Each number is 128 + 32 x the weight over its row's rms, rounded and kept within 0 to 255. Layers, rows and columns count from 0. Numbers have three digits each. The size before them is the row's rms in percent of the matrix's.

# layer 2 MLP up, 512x128, rms 0.118, rows 464-511, columns 0-63
092:114121154127132135194142123071156117129123094104167147113114161118135160142094123117117135119102075092118217133151065097156131145081162109145145129073140163133107092138130172128101071112129131
101:126084150133152167123113106141130111132104112108109103130169147086124098205183149110179093110101157082146125145035076145135123135173118086135108071118093125106112096114097155153133158148109117
098:138130131179186157122238200089146122132079122116077103126147131150178128138144124141169139063129113098147142127143208154116114086131134083182217117139144146129204171155115065112116105148158082
084:122146093136166153127163138105083127120059115103202151088125108146125199117139112134095144088133151109199124101148077150161181121085159107066089159091156123092135098050179137084129134107126087
101:124140128131154203127171097133120104057092154104132069107128082149145146131178143131119150066165144076139149114190100116089185100085040116143111151181133134157069124141093123146150112152109088
097:112095142125054097132136168155095134114074159139175116112156120150134186128126151171078109123096147157110089170083144146140123093132129196163110148115117067156135085131033206142081127141103170
090:131081108104160130118076119149190092112127140194083162091127098115065138091148120124098142176113107105111149110136107115115154111146131178116188140151151171147088158186097075167099153075129152
095:138151127136156105146149117138105113102148094100144172134191198121052124117102102148108139152152147120181129119097133113154110137095167056114114198149151114199058123120146135112255114135114134
098:101151132154106101190160159180136138037133110131092115173107133107142111129102153117171106128163085122164185114176099169167127138128132080113079113121119161126119076160111102173143127125172077
107:083131121116092137148115072167134173156121119116101112160082111109118116152118130114140111110031156180189181165150086185187115163141101121123070151134116098159094050156072082163159150186170111
098:110084097143138162047156141119133155153105134113115104123138104112095075110109095156130147073097140070125092153137106146062144111139117226075118134181099174110197154106162190100089163233216097
105:124130115082088138114149109137080112059152142127182110105113206148159129125181204130131087111120142124124118146150135184096126141178142151077126089134117153113037131133140102138180086107096108
088:114141078148129067101117134127156138152179151153126064154199134110166115158110163159094118090194155156098115101067156131113146150125119178144084111144111120101141090134088136120116140153141185
110:204098122125174122154142163130165146080069122077053110172144147162127142112129169113129131123156090088187093129049104114106043117066138174133133111217121148164144132078115120158118103077119105
091:133092165091180135133153127148106145081139098128076180124099128149173158087121129170137149115224159129038181104112037065133041114083165143134162089058118137137160121088156123137095155114122183
102:097105115125065227140161083161114118110090192077170102085148159148180084120190171102131148097098129140099123150128108090104114111157093073084131154134131058069106083100092162144176113087078100
095:155113107150132109140193141146153107139164189140098045074110148107156173126123133135157131110156166126096169125122110113104117109138131096084090108165129157077130130084143173128214118143210095
096:160113160121137113157159106141160114123148163086132135080143095119048113123119054154112108177132157185167128164130150142120147158127163125105164070189148152129101123035194105085140124075186192
105:095106104141153139130157126184189123126082127147176067108115145131067118128099184121090139080086125147115128134164083178092127139135124117126122120107139158152148103088142134115186074096150085
111:120121121096148101120209139144097091117170163156149123136198122127133175118247116136161103093112140136114102114102110112141122101131125214086167154098127109162102119106138096131110161102148081
110:134129164126165158081135076127131093153125157102050089159144170139142141198114141120134136113132138081184101119155160118072160174145135091130140206081117060033130156115095126147147074125081137
098:147194140184112123159144151173138160108154109091075118158123086103092108145129116136195141135134091086145142032129103090124096121101187120111110143149079111146179131145122130151177198176089153
105:096088133186106137192133121087098133106145107189082157111129090161097112045118128115123160153203142159112145144129106132096089154141102166134185084160126170081144128136108155109206129162113219
106:102095122155132200130143051131145128070092092143160130133121139091136124143127145147127138105073125116145123098085139184175135117118120136124099119173087147169153154102161141122127122140154095
097:168178085100141123118128106117140140160139095163133168112139147130136147119126125108192121133123128126161077118125139136115072178046097120133103105147096137097067072144115081126151125145166180
089:129153106133086226094183144138137087121144142109066179110101114114112109086156107157119149131124147120101096101113185158112102150139168131167117099150152171140137121159110085130124133115128167
089:082107053190116114162103152112095097131116123174149150107107063128127155088152144190156172158129098096115099167127116135090165166136161229155117165140151102119107095139117101104144133182212118
094:144091093165097141159119145132095125113129085154144137143165091088116165124178121136089146111170149088174148118114136102050175052095111097131101151124149141110107160090137129160173075150119144
115:158165167150120164190099105121124075106113184095140082132131124105126123154124098112185090135119112160137106178114105110148104149111152099123138094146100135161077134078138134140131111156147153
092:074097111119126109123143111145111081155112157133163145140163153113167176155165082143142175117109101111182210151178125178116129130108094138130173100097124117154145119113069134136132097174229142
098:083149070174131150127187150113123120178116108129148131128123070091126141132125139135128126107132087145154127105116111088136100141171132116095047114113115114055117109133145129100096163178135114
092:157133137093132121134181172145133137135089135129126130149189155147072126136096097149116140135106153121131158161096142070137109187128133151156162091114155061157095124096084143128121125170128127
104:139099078132133082137152138113126160080171224155194120101191168106146164125109171108141117126181102118094140149168142130115099171108124154097112094138149116052175085049110160104162130088103180
101:119142178119121098125124116177109155139178112159121135109185167122180122057135115162151105066172179121132095059113078156131144139125119081214138118143110137097116116179121126166163140130109120
104:138162133126124189165165103062130164136187136176123163129139156142217161128120134148099095168124180164136139123082132156126168088130107132148134168141188111055136142082157104074128103077081123
087:137121071092100166139139123162150141112139146130096142173180172195085078241117083107115087130151173123165105117135094124094090133118121088127100183105146141126174141077097111094160166133078190
113:096198112090044188117123110128152108108166179141147109150191126094149123212172112173080108108216129074094168129098159150094143162147115117108150127135097055145090115119106115151097158171112116
103:153176143116177116073144152110095125131136139050138118145153143120150113191138053124131073163105120152198133105173118098133173148116130077114137150103147052108111133050109200128093096125121124
095:115136167115148176102089177135100092152138080090125102137182136140129165088174088051137066117133133175077118049095107078097137136108139100144107129047157190080145131158120090107098122155145156
091:155092127114152212086197204112133070109133127103153158128141116061122150093161077114120180112178101092087123137111111136129167049180144175117143103157121118145111110145115077175151177126159112
098:078137109166132136180113104123100147136103127056112156112121126143095115144165130189117144135194099145171146118122136137127148106087128171121069125129189117144159148153107161158144097107099108
111:150053129109089149122150130172157135136145127134105128106108146085096137122126087161099149079095172151150135149170141129098132141070128134123145061127122125163074121140139135184148081122105121
111:134108109096103124102103107141141068086122131124107131114167078189105156070134139090100114141136142081112165115098126169054117132097150118116212127131140158096135171116113121090137099114192211
094:157151114134089134155141120170100161118060174099087095113183091128153088118203106144141104133173099139167142091119152118168104111115184114116155151151127062195105125138114171100203095147095129
081:137182171121112077138149166086137098127099175175149138103173131125113181172092170152108153159148108147145159152091104100140123162153134132136094205110109149097118058100157170134092119092102180
105:086019130115092156104179138171148190152114137118101136143150147130156141112127177145159180158107155030143122065079116110153134150097130098113100143106125109144173096136141127175160069204143109
100:141135105122108109159113117150143130179106154101114136130167105093159121094149115163149176130155109130140135182196119152159150098152110079166136162163157133000048130119131216113112102168143110
100:121169100135170078085144146142143093029143158173110116160137127191144139176164139165161115118091104075072145116148121184148162113119112125153091174109067127167131146061105126174114147108197084
# layer 2 MLP down (transposed), 512x128, rms 0.049, rows 464-511, columns 0-63
085:118153002141138119140145102072127111161115141117152181141116083086145138138119147199210130121134113102082138160148110083142138150110152124116108163133206159150105148130099117121120094143102116
081:154131175104126154114137052134170115087118124131102123085131118163195153177108155131148080077148147081110088125123179118159187142101104140154136207108128128120132135141072087112113131126093137
075:093149165106078171146176123160164107157105069151149128105114123104122121123150124088109158152143144110058131144113118115119113095188137152118122162174080049081092079179115208127127173142115143
100:134090175108175104109100119091147160132067156143146063092081119114109116131128153117159145096073164194120088120161095122151197154101147116114140101168111116096158140104131130106125119112133145
107:142067181137162147172117121178143142111167111201144139098119129135134106106114166145142204077101114134121104059135068162159113072119081124137116119172153110158123088154080098118188138109108131
086:153137118080134149148082072113156092113131149088071148165142111142077120158179118180098116109139122105094111154111133105163193152121127101131183106139117142158112159085108142072065095205098124
070:158102158095080129092102091150125062177098107129140120182102145104085143100153178074067104169095129164140148132081115128136106148138143116110160127038128119130126150153146169096147137153113130
105:085088121125099092121104176145061156042133115076103111153133172159145081115095158169102079128168100082116109105106155101112123175096130128136130196161155205117082120139165109099174109171106151
095:125123103091131126204140088173164085141122136107110141090078194193125157186084121094117134160111150155087129189147162167140170144126168101184116173153156156136060116099109147131116078099119126
102:086158088155123146147142112180173148123099116135123106128089134109184134124127092183129082129061077109193148145115085161128140137146099143088083162131120153149084085118097132176131176100161085
118:173140149115096095077103154141088143124155148146091149126103118123155091116138079187164044140098135145182079069163143100152178105103174141063103147161139175089148126207153140106116167132136120
096:133194119105137213154154131139155133146140179068203153156104105120129100155058107117097136103174057121137128135145121134135095139091143162094084105121134085161183165142147136193054134103170091
074:153177126112120121152132110126095091146021143120120144085115199134157184160139127164191144096141154161137145138142110089166207104114163118117155120102164153139127192144127156125116106133073157
111:114150131120082108130132106091185192151139160186146183067164109090202100091137120072115090142153163162122096125184169107159190157183077117117138156143107183123126083121162133136101128153103143
104:172111166126157160156152099153114158128118148139111179106108140134207111057144131137137156183137150159156140106205133135119122106159161161118123124095083132097152112113116137080102107127103127
085:157159142140140144204127150140157162192127126162176120101096099148097109127127086120094118103144087145130145118153163070115124083106190105108101098136140163186163167106122111167109109081101115
080:114147124090125039103132153068064105146109146099156085183142133104077173158073163138116129140081036103125126135157112148142122152144162135164137146149150118137082117104092124121109145157101144
111:146141112150094080191167090121163154122085114111127092121141140131127087113095072166125096109130113178137130143118176068146122157131143096131142145145125128121166101122101159025100083146141182
112:070150092145140133106155167149161164166078122091159141051143127128118101129193165122169129164143174148115078133113119102092149192126082157139153110148193141119097138147132086122101064124111158
098:108158140117145080135124142118111144069137066174128141121114052181122177199220115107142168115173145156082120087132115126181187124137114142088074125126093145168188089120045119139124175164088111
112:157085111122160141124151128098129166125167159077152163110187168147085167154159136147121148105143153134114128110067106135076164151096219166105112120117060089090198142086126169147138133053110128
085:148107157156109127124101123122111092147095151105129147094132102103149125132068103137168088093171104098179121154133132150151122134100101103035124141140136151178145090141195052142141057117105102
108:074173119120127139130115090114147133162144090153135031103163167171120132111144123076132095161225119133124167148076112140091055126122124130140149108132139154176126161134054127119143138131137173
110:167174131081094142112138169148150164176120156155135138091111148140079110126089166118116101110120140136085137132099135184162104144049111101155167143096140141132152106132054085151055085160086102
090:141121153076104108098094127073134091141138127088153155118126142134163117122158146164117105077129143155149118113139172099166140146135157117133065046128139122170184082101135148141046099082169051
101:207070086109106102110141119119096093125159098161127043104157130109209089121116089161106172101101166149144148147163113045094091166140108112128172137179098111103114085192124162132143152126139095
087:158174088128116156143107134209114119129140164164130096163144104132091090126120145115133176126137157155167151165164114089143076129151118140109136140169102143128137125131106158162093152141160150
090:153167125087162094143164130092156105133139155144127133139135132134116088149122166111040140082119097182179108121186142099179128149113184153156116153147097101142092080126147152131095116157147111
129:142131151156102135159144111132133104103120180039081079166179125131138150101148156171140059099116120159168164094149169130129151172104140138170105044190073108127093123130125135061123098089100130
103:158107112102113076153094164081090087157187049099149082174108105155097163094102220163141158126120119128084096185111113100111172114122180117148101105129076137122156168120094101117150121073073135
099:160196124141156105116091144112100052099121156162123096123078134175172166127051133132175146015100120136122160098153125095156157090089088157159101110121146113139195095095060146116145100120116095
103:163113154075152142143136096107128176154135132188122095163146105120084140147163111139112136130175100190136170168141183102103178150092191172108176124097085089169111104091058135086148112149152109
096:127159090144153144079095097107149158116146104152177117154122147065151121148158104069180119192117106150082124125114137148153122156129152182120104100156155152126092084054116149099159132083112160
107:094043119135119163101152115169176168087200100178121133111125185134162117110108163095123115076166137118142116113116081132117126131130156091180134039151105111111090137170119161123165164116077135
101:148128115085162058125095120177116079077126155080107100134157141082042102123096126090081171079102178099188152146112140102109113158122147119123127126137091130137109173173045169127145149126133079
067:155132136124086130151125128072157077130136103117123103081092085137161153125197119120072178103126157157104158098121153119092088027100087151114096091134121130117136119121110143157116109144111128
133:125110089088134160105110150132089193108185196147090137150143081149146152151104127189108110112166184148064082144145087092041145189167124099127118079127124120141102155135061047131163126138109124
110:115110199112196086105143125133083145187126136161125182145130184113156135156141117179196140078158111140130108142095104171124111176140151166075155145104139139102097180079127131122107104087128148
105:120138160107134120123141158142105072109143083193029100111167137163149173125114127085066078094175187135137092126138147130096144175129124133115089088122106159096165115139152128100097163083129163
107:103103114081093146103120110128162168116130078159162150127176110088121119094152092127121107117125164109119122142117125133157200063141122140087118096190065106117143209228117119173179180142117127
093:068135204085152151071113113110100170101091182075125151091120087152139151144120107136112184147074122119085103089182076134131177107140094156101119127141157098097161135167135145106122079117089112
101:093180075200136147113125189100101161070088077127130144136089109115119122105111126178159169137130155095127090117159111127164131126162124109112115158135146120095155101125113098068104066094094153
103:096104106107127107131073089078064097136093119130136128137143125148122126083120132088157120061149144143119125162098111115066171155080111105113221094125165104117099129107118098102161147096120200
096:095174119137085119166163107144138137120091144184153110153198102168160091111138126156090117124155132138147107128156110110183083190134208102088152121145088103164137125118116068100132079139131156
076:067086088120212137072139090134072120155158068096062156141109114126084129096151111113106130114094145100094124107166126181136204123113153127091135060135150178094131190157135108118202080137161104
109:127129137116098159122155093093160070114067114156162144071166122149158146072100113125080130091152095140116134096192146114132089118091163133150179144124143180205162133131093118102135132132146101
126:108188157159081060136142097142164098082152166097143133157141120124215126145177122163134215143111080147132102138121102157126124057135130067153113135139151096089067168141163129107106145126191056
106:109136042159162109135076139146169137143135121163114187149151200169071107185165133139087133119132087061057108107124140128123150128172080128117109110087145091147098112118124112196166101155168134